Weights of a small GPT-style language model, trained from scratch on English Wikipedia: 9.18M parameters, no biases in attention or MLP.
Each number is 200 + 40 x the weight over its row's rms, rounded and kept within 0 to 999. Layers, rows and columns count from 0. The size before them is the row's rms in percent of the matrix's.

# layer 6 MLP up, 1024x256, rms 0.0987, rows 411-510, columns 64-95
097,163,276,207,216,235,162,175,234,217,149,210,180,168,183,159,219,160,248,222,143,192,218,214,146,131,155,227,237,272,195,166,233
104,151,167,205,232,134,205,136,208,186,164,203,143,195,257,263,282,251,235,199,205,183,179,177,148,233,195,175,169,151,231,150,176
103,170,223,202,140,290,227,191,193,192,120,247,208,156,156,196,187,206,260,174,166,217,249,213,162,208,189,165,172,276,201,242,233
113,110,172,186,247,165,198,245,142,161,204,293,187,262,196,223,223,244,208,257,193,218,150,217,280,199,192,228,177,237,173,147,228
104,172,216,186,221,193,223,221,159,140,252,156,216,110,224,240,229,171,179,225,170,275,196,142,107,253,97,182,222,173,223,219,173
096,162,240,161,226,207,152,199,153,182,186,192,287,201,184,202,220,160,149,251,250,252,181,276,256,199,153,178,218,137,262,152,171
097,199,243,290,207,138,322,182,220,194,227,231,210,230,192,198,182,200,101,206,222,200,198,182,210,265,229,187,150,127,233,173,208
109,133,176,276,173,210,196,206,194,169,203,264,219,197,249,205,255,223,166,135,177,226,188,283,209,198,216,186,243,127,146,186,133
107,269,201,117,153,149,172,263,160,182,221,228,180,176,188,231,278,189,164,269,200,219,155,149,174,196,231,281,174,249,227,82,210
100,183,231,134,234,239,148,102,197,194,164,166,173,199,179,176,162,187,191,183,225,196,218,165,180,187,171,197,244,214,220,232,210
098,183,236,220,183,208,154,267,198,169,215,239,112,170,219,245,278,296,176,237,173,189,207,186,296,189,152,102,236,232,137,231,271
103,205,204,202,211,207,202,227,224,234,148,215,157,199,201,245,215,135,176,155,207,166,219,177,186,162,225,260,238,200,136,202,201
111,226,195,151,212,154,161,252,204,170,202,212,144,147,206,154,163,207,205,233,171,216,164,182,138,218,316,177,163,235,169,204,252
098,194,232,166,231,192,177,131,268,303,173,267,199,99,154,181,227,196,189,244,195,198,249,134,168,178,197,154,201,178,204,184,270
100,216,221,129,242,159,135,139,133,160,228,190,270,188,203,145,207,214,177,189,171,165,152,266,206,263,144,196,257,145,255,152,248
098,158,129,185,226,222,221,218,146,221,99,220,219,179,200,208,226,161,257,207,197,187,211,192,220,238,178,185,203,95,278,206,206
095,285,215,209,221,168,166,160,250,198,271,234,241,235,190,241,248,205,219,163,246,148,198,273,154,243,213,174,244,136,257,227,129
095,227,202,179,252,206,120,116,282,236,181,241,142,245,227,158,281,274,123,243,216,248,180,190,165,183,225,167,287,192,167,215,213
090,158,125,210,169,209,186,221,222,232,115,223,170,161,176,282,188,153,193,244,331,230,201,186,216,188,204,222,186,190,196,160,290
110,161,189,205,246,237,147,259,206,247,164,122,190,134,185,224,154,216,152,211,140,161,221,134,136,183,183,171,310,262,219,191,267
094,181,204,224,203,176,167,224,178,228,196,149,229,209,257,223,153,282,206,235,222,231,163,264,216,141,249,257,146,179,137,260,169
107,153,173,165,212,193,241,168,246,173,247,232,230,206,187,229,197,173,119,252,216,277,199,238,208,265,163,179,227,217,108,184,135
102,234,187,174,195,211,168,183,237,251,206,189,200,171,161,205,177,207,131,186,174,190,242,212,152,165,202,102,201,203,153,185,228
088,157,218,177,154,141,268,271,119,190,255,188,195,247,106,219,166,213,230,171,145,148,225,222,150,228,194,197,233,209,175,184,215
120,161,148,169,234,187,155,146,250,248,193,167,157,174,171,215,188,182,152,227,135,247,233,223,220,225,182,158,228,282,229,250,230
092,151,196,192,110,143,199,208,162,204,172,227,248,144,177,189,129,167,229,202,165,315,180,132,264,154,138,187,149,198,225,183,203
105,220,232,275,161,172,212,105,192,242,270,182,191,238,221,170,147,194,255,297,183,196,219,194,192,239,177,211,228,230,162,209,178
103,231,231,167,203,201,249,226,211,108,169,257,223,218,163,214,174,222,147,176,205,204,214,209,161,132,191,313,220,251,173,210,169
094,151,193,207,198,244,219,211,161,194,204,240,210,221,232,234,160,292,183,317,156,110,199,317,141,205,204,144,218,130,162,150,173
099,174,186,201,263,205,219,169,148,207,161,201,178,211,205,246,203,170,88,235,206,303,147,141,151,141,155,167,111,146,230,257,163
104,302,148,174,172,217,206,220,246,222,164,219,188,117,253,239,215,229,213,236,224,173,157,199,66,219,302,166,248,112,184,141,158
104,181,107,239,265,182,264,282,224,249,205,206,163,173,188,254,202,212,158,211,211,215,175,245,142,240,228,217,273,94,198,157,169
099,272,231,194,188,160,141,163,225,201,193,180,201,173,258,256,216,211,160,160,144,162,208,169,245,203,210,143,231,210,222,240,205
101,141,174,239,200,201,295,199,205,197,180,213,189,139,245,190,302,198,144,268,181,203,146,187,247,163,227,230,224,280,213,223,178
103,148,236,198,238,207,257,220,208,161,165,138,143,260,245,181,153,235,212,115,183,226,159,241,183,155,221,210,199,207,214,172,187
101,203,159,217,305,308,239,160,207,230,164,207,269,219,99,199,188,151,157,211,233,170,184,183,162,209,161,123,238,190,220,232,235
099,158,177,243,176,206,213,104,189,232,250,212,124,223,195,194,234,183,220,258,251,155,210,182,134,184,126,187,235,208,198,225,121
114,243,215,234,192,229,206,217,249,236,171,212,193,218,97,133,249,251,233,218,142,272,202,244,182,154,169,237,215,150,211,189,244
101,245,151,170,170,203,138,163,129,236,246,219,252,240,242,268,151,132,188,217,197,153,223,213,160,190,193,238,243,187,216,238,182
104,220,144,228,228,175,174,159,222,188,174,258,242,268,194,275,236,205,191,171,166,187,167,192,145,205,179,228,175,173,164,173,157
096,235,157,236,157,216,133,189,136,248,202,175,269,186,207,158,134,147,145,199,217,183,167,262,184,229,191,218,225,178,295,210,228
102,178,140,142,124,152,124,196,218,212,256,204,212,198,213,195,272,264,176,222,261,201,205,199,211,260,207,201,223,270,212,153,144
095,215,180,202,128,219,236,238,182,170,164,151,155,226,237,231,237,217,181,186,181,215,140,149,232,181,205,266,320,191,173,136,213
098,270,191,192,226,147,193,219,158,193,152,210,195,254,188,208,135,227,191,128,177,180,278,206,265,259,186,173,292,232,269,202,190
104,210,198,269,212,233,192,143,232,136,232,168,235,228,258,141,220,183,220,210,166,162,175,289,188,236,179,170,187,232,196,190,249
088,211,100,272,219,201,156,154,231,155,224,233,158,187,189,242,225,163,253,164,230,89,187,234,188,182,165,218,222,172,188,172,186
088,195,165,183,211,185,240,208,231,230,301,190,199,191,241,234,93,240,142,185,230,247,309,221,264,210,226,261,244,242,228,162,226
103,211,229,245,199,162,196,204,216,188,149,226,232,243,187,218,119,171,196,112,248,224,207,169,182,182,218,189,210,198,234,138,216
100,175,233,230,189,261,263,165,235,151,293,134,242,220,184,221,174,213,167,187,189,200,154,151,272,198,188,194,133,282,230,184,193
103,268,205,174,210,142,235,150,177,144,205,171,158,163,185,185,238,233,215,220,190,197,179,220,140,196,155,236,165,219,191,224,202
100,207,147,167,234,220,269,214,236,262,146,219,211,187,281,204,183,197,215,182,170,187,239,234,162,179,235,205,225,194,177,184,196
112,247,194,172,202,248,186,197,194,237,216,249,183,250,225,259,322,259,198,170,168,196,234,220,179,241,181,179,219,233,171,215,134
102,188,197,186,200,235,241,188,246,241,136,149,200,209,219,180,295,211,163,160,213,213,215,261,190,135,191,142,211,165,213,175,269
111,148,177,180,236,194,173,169,121,199,231,268,179,249,163,151,156,120,243,214,263,226,205,201,219,190,141,214,191,206,137,186,162
107,204,210,185,153,182,184,180,211,190,209,198,189,173,253,200,243,204,244,189,180,160,191,188,127,245,158,215,269,294,203,142,185
101,234,170,192,217,206,203,206,195,157,188,245,283,240,212,196,204,261,208,268,239,175,222,202,176,221,156,140,211,145,264,157,178
099,264,178,182,159,158,200,190,228,171,183,160,184,170,203,218,219,205,202,235,201,223,179,227,216,166,99,237,142,203,154,141,223
104,175,180,159,202,170,158,179,184,240,219,170,213,159,217,154,153,187,255,68,215,185,180,139,262,190,226,166,184,150,216,133,204
092,202,284,148,121,160,193,209,186,186,166,246,199,176,148,204,261,154,186,173,154,263,160,214,299,206,291,200,197,135,208,154,220
100,134,191,169,224,266,214,214,148,152,175,289,178,185,223,254,205,139,148,195,145,174,247,183,226,180,211,225,163,223,234,195,171
105,137,129,263,86,129,202,224,215,263,209,255,160,268,237,190,211,217,228,172,250,209,224,190,175,245,161,111,181,228,204,206,193
100,236,258,234,158,193,240,205,142,181,222,181,131,211,200,185,229,243,234,153,207,244,236,107,203,181,228,169,208,183,122,164,145
107,245,198,188,186,232,197,174,152,207,221,210,187,183,208,208,215,260,232,203,217,178,172,226,189,250,150,224,163,211,176,174,193
088,187,224,219,122,161,158,230,252,162,185,187,130,235,185,146,138,253,183,224,147,176,176,240,217,155,208,154,235,240,249,150,182
103,181,252,295,171,290,246,168,120,205,113,205,188,153,239,144,254,231,178,274,206,188,135,163,198,189,216,206,227,207,207,146,242
089,181,173,144,162,161,180,195,210,225,229,226,266,206,227,184,218,263,212,303,149,169,241,203,185,200,147,137,149,166,159,187,129
099,174,226,184,230,196,222,225,258,197,183,199,204,167,203,191,142,186,176,215,147,170,142,173,282,139,201,200,251,173,236,159,174
097,174,176,206,145,181,247,185,201,178,213,222,181,188,206,165,187,147,202,262,266,264,152,210,238,168,162,158,284,157,167,159,184
105,107,164,266,209,288,148,256,207,175,198,159,163,204,304,200,229,249,159,220,207,225,241,180,297,174,158,214,203,194,246,254,205
096,107,242,152,248,216,238,304,162,201,212,188,170,221,193,182,167,214,192,269,219,194,221,183,163,179,211,204,207,241,195,136,212
096,211,181,115,250,224,255,235,202,222,237,251,220,228,177,168,247,257,252,141,181,181,154,227,130,175,134,194,253,265,250,174,220
085,248,164,207,196,200,123,157,197,168,199,148,263,177,139,282,200,193,172,249,158,181,154,250,147,134,214,276,188,313,268,183,263
104,172,165,232,243,264,205,171,218,132,246,189,201,200,190,174,210,130,155,182,177,161,195,166,241,174,72,188,224,205,163,228,228
107,255,189,212,134,274,232,201,200,207,184,163,194,248,227,181,252,210,167,211,142,219,172,179,230,255,162,178,165,195,109,257,193
107,159,216,202,188,199,177,167,233,97,183,182,198,200,202,184,179,202,136,161,183,234,242,258,147,201,185,230,203,187,188,167,108
087,214,235,234,203,156,251,223,152,156,209,224,213,152,127,100,203,247,210,244,244,195,190,177,217,157,191,153,187,130,197,155,191
095,135,176,249,163,259,186,160,186,184,196,136,245,193,141,185,131,220,219,275,228,151,117,205,214,226,156,194,206,237,249,234,198
110,142,191,193,260,254,184,211,164,185,226,225,240,223,164,197,174,192,229,226,214,181,193,229,258,248,222,183,257,207,174,220,162
110,178,184,178,219,233,191,183,200,192,209,155,138,192,181,203,187,141,183,246,201,249,185,178,232,202,142,227,189,248,190,210,186
097,181,213,177,216,157,208,138,205,303,173,158,191,196,188,232,333,239,232,149,219,195,232,171,199,225,252,200,185,230,242,293,199
099,261,209,187,284,140,198,129,260,216,223,167,165,160,191,254,235,158,222,153,226,238,251,219,212,197,241,260,174,216,252,229,244
099,183,245,189,135,159,221,192,144,172,212,208,217,191,221,263,178,272,215,108,221,204,188,224,141,167,216,179,152,227,215,252,130
100,207,212,179,229,188,229,186,211,231,192,253,269,201,167,208,177,268,175,157,161,248,240,252,193,198,169,204,291,191,190,276,143
092,169,159,229,251,187,223,231,267,220,246,202,195,188,224,213,175,208,169,172,259,261,192,247,255,166,197,242,187,225,144,204,180
103,282,205,175,242,227,170,202,250,179,268,195,187,186,98,161,125,253,115,252,234,258,158,236,196,211,206,183,212,179,164,273,200
096,171,203,246,222,227,225,205,200,180,173,215,158,155,242,168,245,205,195,294,251,184,146,230,161,208,264,256,218,233,141,194,227
105,90,213,245,151,273,194,253,220,211,185,117,201,255,252,161,233,218,208,229,237,171,192,143,209,147,190,265,186,138,180,189,194
094,157,242,243,172,151,190,259,227,188,223,157,227,220,262,170,178,170,95,120,193,242,166,237,213,167,254,165,202,206,198,287,314
105,164,123,220,210,286,230,142,309,193,200,98,241,132,177,167,275,198,189,172,218,126,243,195,211,217,230,223,140,155,204,187,194
096,191,229,194,198,244,194,193,121,185,239,184,202,164,212,222,168,216,206,239,255,172,239,220,161,187,151,212,247,155,271,157,183
102,168,200,165,131,203,163,127,268,218,170,197,146,180,242,202,195,192,166,181,186,215,158,225,140,195,182,312,267,257,202,234,145
097,244,289,198,198,116,263,135,162,197,121,177,182,222,160,224,193,198,107,214,147,225,246,187,224,181,295,137,197,174,221,251,262
104,179,204,222,198,150,255,221,130,183,216,202,249,132,138,300,196,235,202,203,259,231,250,260,200,217,169,166,224,187,213,88,202
100,195,256,238,203,206,182,216,125,194,213,215,202,161,219,233,215,287,168,233,223,205,144,182,173,211,246,170,247,209,185,163,250
103,279,221,188,187,235,178,252,198,274,247,185,214,195,113,205,191,249,223,231,193,187,156,207,180,216,222,145,167,255,224,181,187
101,201,181,232,248,159,256,203,159,187,248,190,230,140,215,229,240,163,200,182,178,259,240,216,147,173,183,266,225,214,170,217,217
110,178,127,170,245,211,189,222,210,135,228,142,227,134,159,278,148,247,224,156,172,200,202,247,140,162,108,212,193,237,199,226,136
105,244,153,177,189,216,233,276,183,209,257,243,221,233,219,233,274,208,225,306,186,237,96,209,175,178,99,260,237,252,185,214,216
095,172,192,157,164,185,219,172,166,182,259,209,276,154,286,204,198,213,138,218,220,189,136,190,299,204,192,223,164,140,242,199,229
106,218,187,323,227,223,256,162,283,239,220,212,246,212,208,195,193,201,199,242,281,243,259,183,234,157,306,212,269,174,192,197,205